config = dict(
    n_head=2,
    norm_place='pre',
    attn_scale=0.125,
    grad_clip=0.5,
    steps=4387,
)
Each number is 128 + 32 x the weight over its row's rms, rounded and kept within 0 to 255. Layers, rows and columns count from 0. Numbers have three digits each. The size before them is the row's rms in percent of the matrix's.

# layer 5 attention output, 128x128, rms 0.0524, rows 0-127, columns 64-127
104:127134186122139094122138151146142121099126134135108137140083135087155153095121114137115165132098075100177122109096137086128083110077076112157102138129129097082093130130111103102149129147139157
103:124118111124125097055114085148103140182095165114118066153139070130139107085153103075168151061129117167166090110134101148169147121066123109151056134098124179121150105171101134121052116112097104
101:151099139169166165130116184206171164084188125154167084148112121179124143121116077137125142108101153108128111122086147159175129151123145148117120148131166114141121129156088137146137147150104119
116:170080155168174137117129144123158110122175085116116118144128136113140137128156099143093130127129151152102100105119151122146129139148126146176100167130078127179084072146133132109104079118136083
107:119121177119100121133126156128161095062166108110182127158070086119121127072118137175115134160043116115120144123114124140130152174059095180109127158110161111132076120116122160105107111089123140
106:134112107119146139101134106104146154154113153156158144161158119171173104149097145146035147117171140137119044175135140179094126134070114124128118124119050133121122109098123129088112113106126153
095:111122137080161109080099131146094122160137176103118136116132153133160118128159083152111096114080140116117140167127127143177088137144109205143095134120120153062142139129123134157130091147144089
108:132155105039098203119118182141109184195104129127079134151141171103106140109127191155089050108137071120142098121163135109104097127128097088118097152173094138125143154170118165145124132134094099
094:123197100176122083099130118134126097104164171172159131140138105088115138063104104147160155112171163157187159124206171125109148145127143135120134125120120139117100121092105152105121134110111141
114:059130128145128115143182134149103113112105164132123121119128116144098124121141149123098146137101081172137157076140126182141132136141096090185114104124122102135136100158122119111108080091132172
082:129136119122126101151112087106182113144130101104131150173134125119167112108082121105157086083096148162112128137147153138156133140082099151159120085107137113142088168081160121093133118143173100
100:084096121102106109112126166147184135111123110133120132080134146143154135125141140138095083138102170104121108099079080157126161162132099153154171109187114110162189117129105151149163118163108140
090:162139058133132132147084144133109139113144111129166080092131137164146139155127157118122120132126076127165077168122115155156159135097142144184147137145144105135090091087134135123198143158088164
096:119185116082204073115119093081048166144092116140141133158107159184081098117156155144113134115103140150173148165088090106157182138189102099137156111110119137068140150132113122107170141123101120
097:113077176137117085132137129100133121154138115102103172104127132126142188179133161133118107120159135166106144151119174110153162112100093163124151089140135152150127139128145142171175100084109095
112:112136114122126181139154117105146134167099144132145159145090112174135107134142109113180150092137117115124142091126142163136145078140100111110148148139156099084171095139087118154132122166129133
093:101119156140124121133122163140116130148126126176129153120139124113099162125118167071115130116133076113115145130148131121162109146089161109162145139122129080090117169136118176119144124103102087
104:102118094176097141114096176164129134156100076145119123162140102131118152140082126130161124113134130109100152114149093125131104075148149127170128143169115106123140117145112121131128090158110151
097:186156091116091131153118198110150100128111088162124139167154155137117112108119188148118172093139122118100096101105092075149128141181142122101181111157172128111162096124109112126146167123127151
103:149174150107106170114142124138142106120145125124139146122137189061075115135099096110062094131135128147182109134124137145145148154157172120148109110106150162100086123151059140136136126143115110
085:185190101135184146113134117150152116147157151143110159125139143143101173225162124089160121127190153109118114138089145074124123105160073154159115108136097146081125112136198168129128151132152133
102:102080131133155096176106092153154164115098148132152099158099147149092082112167100171047171127092113070110095150123116191128145126143151174085125148200159140167104150103120118093129161146128148
108:113139129159133145156199107140155154086148085149117130128162121131158149140169142143150116134168123127079089117107119123149108131094149112130127143152092142139090081118133166135107102127178184
109:121117156128110101138110141168124121112173101140098113117185138094162188194124164117147163160156136073165179154170161136136145132146112148125123144113117147100165163158098125162128141111110114
101:163151101149070128110089126169127128104099086111122138109143129109102130179101095106143167183179117169109146143131171198122090160072160121133156110129101138094065170220141156110104072048127108
093:175184164114061095134180167174111126144189188065136079104148107108120178116131144092123130174133066070106122143104160138097113101127073143121139136131106100135158104119100146132153134156126097
092:184127131102109112103088092164135066073165166135109119128130144173128170128115087156107114117112101122167167101130136057138149179131124134127154124133097080119130146138104123129124163086099142
091:142160107124124127108155048111111101118104138143143142059120124112136121112162140090127081138164156135107127094127164126129161122131134144054100146100119132139105122081094151126143098138162146
089:174147139114171096098107148131102101111160132154078133161120119167152148159085177112130116166116101141145140147135107152102160100129134097096207113100140076176151077130161103141167196125071103
107:139100168137115145131140128120137093152114114179090119130161129107140130110182157114112161080138190095132135087124089173124074127145068158147140098104109126113121124098132161133125166077147136
088:075106101145116126201203115086094110131078155127111069167111146139133153120130178153128126120117088152127161141146158083193113167133141118176171139175102072127160128189143113127157108140143138
093:130124109124148103180117157112171175136131134133102179178161140127134102091139109141082135151101127139099144135124188166080148088165111078104172070167128152198115112175128136173134179105119163
106:182114121121185112149116091110181096135091135170136132111152143152119123116156089092123084099155156128092145180129100144091150152124117139141192123099147161074069123125090187118114172133165128
086:145102126094179127093087113163151078136189091147146149112044121087201145107168112180077158123122153094157108113182135135072110143088110193173080116129172144079101131087068129077104097129177126
096:128103092147195137126143148103117149143113122082095103094160099103091112112059107121135132159128129070117091140123093069102130101179083112106113103105138176105088195161134132137162137154135136
117:122079081141125106133137099143109133179152123172121126138150113164152039142171152112077079181174142109129159143144100120129102130139105094142125088187100159122132112086132134112142122076092153
090:107124141102139101145100157169157164081107127082106197137141149143102124166080126098131090094175135141129096140159112210118090184138149153176136113099059111092112192157130128134145149104133165
101:160167125126115170116117113190148115098098095185154146123140161188139139105159095095108113160128159124131128142175128105105130155167137112109121116125101130119136158187108097078087119124118180
085:162128143101110135096093133087138147086144156119164158171138133142069114088096106168169123138099183080095139129128098138092120143113100144115227132145098077105078185164096103112109116100102131
105:146150084103100082100097119084131115067095132153067129114179116113131072152135120117108138120053151147110146108136134129070099117135141192153109095114144145135161122140134110188217167139153115
091:149103083175168103170107096148184112099093130087124142131139109183049125152101133144099086115081163115093133153065155141079103162142131121142139146136137102142168165081122180143153136086130138
099:079135125097135173116112132146152071144147126078099133146169141135115139135168086088097179106039130115179108118074141110058109149168088097139115135145131148122121144153093116149195167114168186
111:162155148144125112161167123116165085146098174136129158155175116142131099130085120128112125159121130140111165130091106104133171139122188122128239124107174152126108127126136133092114151155162142
096:183115128172146140125127131148171130124145142113141096139138135047079136134110107138089118118184117150115082124120109141163103174073115152165106142085145112151138131184101082166151119098103155
098:117133130128171132147179167107155105199126138173141133105191079152093142124118083124116091133176128127158128092102156091132089148119128109083111179112114110135120168150161118127133107089114115
109:183103110127102124136131153140165117182159101120132152173082157121080154117127065102117114087154089122124148201087100157132191156157086129163184149176120149153122136132113137151146125164128138
089:138146071188127100135151105091135173167090118104106135149156128089102105121211114060131155169133178122118132119107137156119097122109147121105089098059124232099149137176187162116131160047093127
083:189148097125078137122151151062108132112104079140117154117090153090127139145154150142115100221117161095122181136134187166098189103138117187156068120160170100165159064166130139133073167081107114
109:146146128148168125145143128132111130123094122082058161141179156147094158102142119178107154124090112100096070150081194098095118126102190179131141153113200137121099146150067099165121130087109153
095:136168107141126090142091096097118162094107063133121079150072185158150137129108146175113132158146124100147115144087106093096163135158120121094090053113191168135180144129143074054185083145164196
089:143197133130174121207099162194175096180186088087151121069121119159116133143145076129117136141103154132089132114099158130074135154115130143145106171151143146145179153139117167112152154157139141
110:081123095115100124083183141145121128140156118080125144098148161132180168097151117167110137157116094100128108142123112139081150143147094118065104114126114104103143102161161136069151117148134116
098:129127110149098107116123078143129229127127168148158105157103162089128163162185076132121145100149108145083141074130149078152185107081162137143103117115153135104104172193107137094104082169142139
104:197185127120133139123111124115108141161114072148094104107093134138136125150143165177125148110094089090083168108100087121142130136115072083108092144142188166164111157164160147078070120172124114
109:101121117166148153115144101130138111139099145157115087159099132107155145103100124081163160101102127099128169157129109143176131126068097152099106149110192191130095148096117142140168095102146192
106:113138169143172077102136153130131134120136176097119102140114100096098117137071116160118153086173129119156136159115147105069147152091114172120120136112153162148125124154182141088163092096162151
113:130118111109135166148097124127110116124085110128115144145107111129105112133136116102159103100174084118136092141121111172174158153135171114177119104112113130102115157134132168115092162108149151
094:081121103124153159136101155130112091134087158118123143131089103125088116166162150073161095120143139169096089104173109143047167123141117167138105086104169112162120131152142087137187153127198144
090:184131102068178099104121191173144072155082162100074132142158144150147138136176148101124109069162071094083113085084174109100188122161150161081115142104111168136148151120161122103104104133076120
082:113132163140123124100097112155104123116111110097154132113144117117131149109152105113152121159140086150161113138178170130123074127111084099107151150077085127077154080102165162088179086109070193
103:148147109170071161156154135142101095155074112190105138179083106127122118141131132122125113187133126134067164110155118073115168113169082082055161139082141132153132102142158159130153125041107120
098:142109151121140147153156184132157083101105102125143099063149151142096100131137087124124116155126128127191131079079167156127141147117132105138164161137104103150161152121138138066153160152135087
104:145109152135126128147150160158135144115134120102101160111146171065169118155120192108143168134141111082135105157109130155152107178196142184190078144124101168146122091173139119100104131146150118
111:116137134162129132139154120193147121158113105128146109089106204129119064138115140125151161155109137132123098139114182165155166154091110127128130145183095163121156104135131130090165143144128074
089:144125128098220060124175183179125120126122137188118146156117099117142131168144153167163114120140155117153153139100129113128132150134146167131152115189175133147175162159128110146087094150072111
110:112139175135178154082152122143142118150088130136125134067128138096168117136140131123132141093122117105095131136180109129131140110156111108173136166104155155085121127139090106138132117150156123
100:176101120072120145145161185115139150152157148193133098091141165096112119113140156093153117082167136163133086122149076113103155138173092106081087098126119122077163138106109164133163139112149093
088:114142139146115142164131118069130141170126082160094128136128131182084147166124130155130126152173133120129108185111173170122120154170141106063112044151121172174157150158154133143121177108145121
110:134137146110149173106130149113086158123165115104095103164147126115114104150107114131107159145097131108149145145178148122179187089116148151131119123113076083100127114121167129124139112137130147
083:082121106163196136080028085135133058152123140149092146140164139157106135184144064152099101092078163137128127110109112121117162179124119143120121130133110043119141161121096162090135134149150125
104:112091190099201126116157138121156109144121127087128099121138091122173200126182133083122150136120167133166115153142147155140119169148087119102088144123129092187163164122073155135088101171157133
089:140158141125166143140160141156112123159143146140149155153104165114062063107122147168167159126092075099090134079144106152114162140117133121123175138115200150175122141117143093079066099114084202
090:139099141136133140202172149134112173202186171118148096159101144117114162167202146106170099109114150151115105132123114115147107070054098112128089127166085149131105134096126105124123107148114158
105:172139101086201131116097142133137134144112090060121102130122134095097066130098114166142115110157073128125104162101173154134163127118125069162157105143074118119165153146104103102110115143131123
091:107189101148140157086144101106141052131097188154135139094103136135195149140122119127087154169112135115158072175121112128122126118070162104170166120139186134109168119167104078122110144147091178
092:140172106178156137124118144144139135122135057095113040061073147110144114144122114132115147116154131187066108118142167194109128091079157156149146117189162083172145139188133124077135113143190122
091:153118060150146132184122150165132164149085096115171068122174150135158169137094133196087116082119085075097136138118110107113139111120126176103081135113134104094101133093090108141188180147126105
089:106136129115120103141144153138148138086105096153111207142118098153076104158161136102139120120131128140131118077154133152079119123150099136080162133189103130086112074068191126114143094086163165
093:142098068156219101073149123112115177157101073123128123170128125126142095153164170133074082184153129122101120167114125162117117158075099068146122156145122117169144108081166136107131118091153169
119:166183122140119165112170091163167111168160143144136163113142153114179114120122102094096175129152066139121116063110142133170081105141137158104123104138126153134150122136146135101125113126152136
093:069110133158156110092132106132082103133178129097121101187122151085126139177115155154083069090166145152145134150114212131184130185075121122131139107180138093120096104150120091136155083115145159
108:142115079098114136117177157063066155166091105136076143118218136151168162105081066165139139143152209165102183107116187122093096120109099109162062093155169176173108140113139145107102115120138094
085:093110144121119039170109131126127180095164160078111194099168135072053120126138186067183109136095110169123158130157121094130141152163058158076068118142178129111067053163126171099132144091121092
090:111154131125123133155135162119119141131113177113108109104079194133115107121144123149125086171111132119125153168103155133123144062197160083078147130164104089098107103124112136118195092123110105
099:090123069126199118116113135105129233143026130116117136123140136103098119143085120121137109136126160096133111097150141068101093119093144133183094091131167115146141145150076179116146164125114150
107:146119134151137137171135078090144116080113138141119147146176105162106093088138098129123149142096103183155136113180129103138159126151104150126164150135127131100111162130163098194155152133153147
093:085157157130148088135119101073125198190074161108080095157174120155139089094153173157149141138081085134147159162159077098125085115132119104083142208079146146118109127083120092105160133082133151
101:086095118119135135119112049123121119121110128079163091164089109171096091173162073181090131080125100157156150132132074120186102119114165089129117120131166127071139167190120123134118139168137122
090:136147154197179146104139132123188095120118115132132139072126135131128190156103063115139138111115128130150153084170080122151137125108108156127109116083155100081128103090119062070098127139170138
099:115209101130182126114148125115086128157121175153134112163132102088109086140148126168110162138131158140099191107097085136154152129195100124099123091141126133150153081136119116088132118084138111
109:153080134218107119139145110146103176068105203145148106145109080171071116151104096110131174146103132109131085107115126105096120143160134097176117118133148154118121138119126114121139121132102143
116:135141108160183138111098124135160123106152106115122161128196096107099133082118152159168112093132143138136124147152118142105131092127190190164133125077155122091120156117102150128106151129185172
109:165117143101167119139166091161091089112119150119097130143153160172126120093152145099110130152123118112105058125095102148093104111147161147129091091142123120149134155135132133072131168117071145
097:101184137147130099103109109137110206122164144134134156116127135119171122154128118094132129127122141182175144132176104079134124159109123126135118145146125139112176150045147119115187170083142124
111:102116110082112137076097159110107174189100146135075135134175161144161104157095160127131155054150122116122101123106128161074111126136197113135094154151171129161151095065118129063130081104121084
117:152117135133118142137090138148101124114120134146073130098109129091119114156132156137125133064122097147148135126158143127118189111103089103112167115133061140089106139145085163107119094140110137
097:146207117139130102141138114100148093094160075131166119204094118084208162115132153112158182169167117079105109132150126167109083105110147151094134100140122105170105127142144062130128140131121123
092:129129163128134133106172105149140104153125143175034118167205134073133078120083153116172139169088032118122063158115083125118114146073149109161106117096121065129107128137152142143126106130028130
104:210129127125123138202119107148136121108110156099148098150107128164053075113081137146132112116139099134154155138134122139111148130186095055156138137105112103135092160111115186141124136115089126
100:138115112152106060156123166154183134096077114165107129142121146139103069101167082068151149138071106123167121109113129147153190165180149133182098051106131134131097158181137146118178136144108176
106:108097127167128121111096131178063159102159139126117110051139107131166104077106102173084127168135134139136131098108078149121109082095095086126129124199146125144126110099123131122104145134077155
106:109152171108162158124085115127093117129117118140050114087090096155157140149077164146161114117142121078154136150156110148139044067104093102136177153149110159150122133121122152120108120130103082
109:186127104168139149152146161123091166150075143141117065122126121155133115147142126143136117159128085123157128122131122164140134120155078137083124105116139133126087092131161128106104142168151174
099:121106120151119127111155150139169017130101145142125134074077093092125145118172118104108144137189177103138145115158162096115112121166140198129149159171117148137150153199150199138120110095137149
092:142112112125137121127188098148119087143161117153134183152124161129126132094148145140127114149069141126122107159137114129102083096169156174132071154055122137133164132112168159102092147152107153
082:122152141130096158159148049126120091184150112081111108083136150122099129151085140175126116167115137164144121111147063177131116130141067159117152156158155161124112112114145145115174120148164092
112:120115112113133163156082143098128094172111206124123116078103148081148126113088086159075141131108085102163204146183139085180135129111124102165140134156177131135136137127127106119149153121127140
100:120058138108116138127160174182158105136135113149137128152147164086144128131146187113130151151147132131092045170147112130066157068110118139153136104068111136123110125140120140132119185104128170
098:160147116142113145128081177138114094190082131120131146176102121140129093137102116143180106109091102075097082078129110101103110110140141134136125124106119116125152112126119137124126159141060128
088:153077085099130124170138150147073158111102123137090076109165090116133129098122147065129155198144101086108117189171162150127124125131123089150140134149097175123117100090110172149116172059149096
104:146133106144141172137088139127219088074203086132118097099110134143106137104113119113157110135162115150145095139137103120154132148078121175157139121129172107105092093123148171134159111048157129
091:067103173139103160136186113098123126130103163123123096113177094146098155150124129161141054162151179101193162098102119077105110128115129120137152096129148145097178158096115142126127154153198153
102:104121134212121088119134088128154122103108164175166145086101114098138156175117153137028134156138156152121181089168092106219165168158153129135157101071125163113156134148133183143134131105129102
107:154128133124145144060121156145108112180131123116112108156125116170097145168124099168121127112166140124097115139102131157117172143134073154203144117163123155069124074120139139198140124137124132
109:170170163125094106101124129080116106154108142121109140167104125159134119126133153145096118135119143138131084106126149150064138147168172213124127093099168136094185176117110095110155077110103137
091:107076151120125213164136108157153130097122158113134151096109140189075116172089154130111155135104081160118027202155086138105081117107119100123091117132153108127089127120115160191142152060122104
115:152120125109124056180101168132162082132184069078094119130156125127164117100092155140086140113129140151118143126165084148132163139104172158117187125102167166167123109152193134068157172135162148
110:164168134140168144124101063171128091130125195166155171110094137105130172126151116153141140119163029111106126177137126110163148120080141135104105146111127167120132146119103112144102134138098166
097:134148126123079128181112082135111114164103175173163157100133101154137160115130101156109118128117144109156197132062110114120092123179130163123156132175149148054104181130087156161109087097093130
091:101121090088122156148168116126089135079082137177160157133162136158164158165111124174129134118148164165149116135135102174097121137082112149162081163109140064099110129122121156144170122124073154
101:141122163155131116092130156117127142067185174149154126100173121114160126149126112192141113174217092097121171135164093145140112146132116121153205090125108078137178093152159106050107132150151119
109:153138149089110159119193103141083181102141128052104140151139207138137105063125126143132111105126131127121152073119177133143119124098161156148148162059104099179108150150113144138166135120105137
098:166099144152070162117106177093086139093089154128104071098123136171128152151103161182145109120121145107107133124119150057113067098180090166123074153094117114158133143163100127093115144130130099
101:135106148158148125164178143113148147140141141121075135137158102139117106134166141058113138147119099113085090164205129150101086168164160143159137127131136172109091144137203099114112175120136149
109:136078137145141126102095093092120124165142120089118142062132124140145100138141090106101120154102130094156118125113119113137136142140097162125157130145156163133102095171103050068076107138126093
092:180128132157162191108119132128127107110171109091144183134123130132125152130118145116084115090180052159086151165123162159191152148115126120093129111132083097177100080124128120147109097143154146
111:157113136118170160109156175125076092133111140104164125084121154168121160163075141121134133154155079139104085132156138135166107078119121163162141137091120119122100116173168092115118134167088119
101:145113123187135125144143134140105112125156121087164155143107069094081098091161112067148103149098115096116120167124103131129085149116127081135083114140129122129094202065089146104142097120120173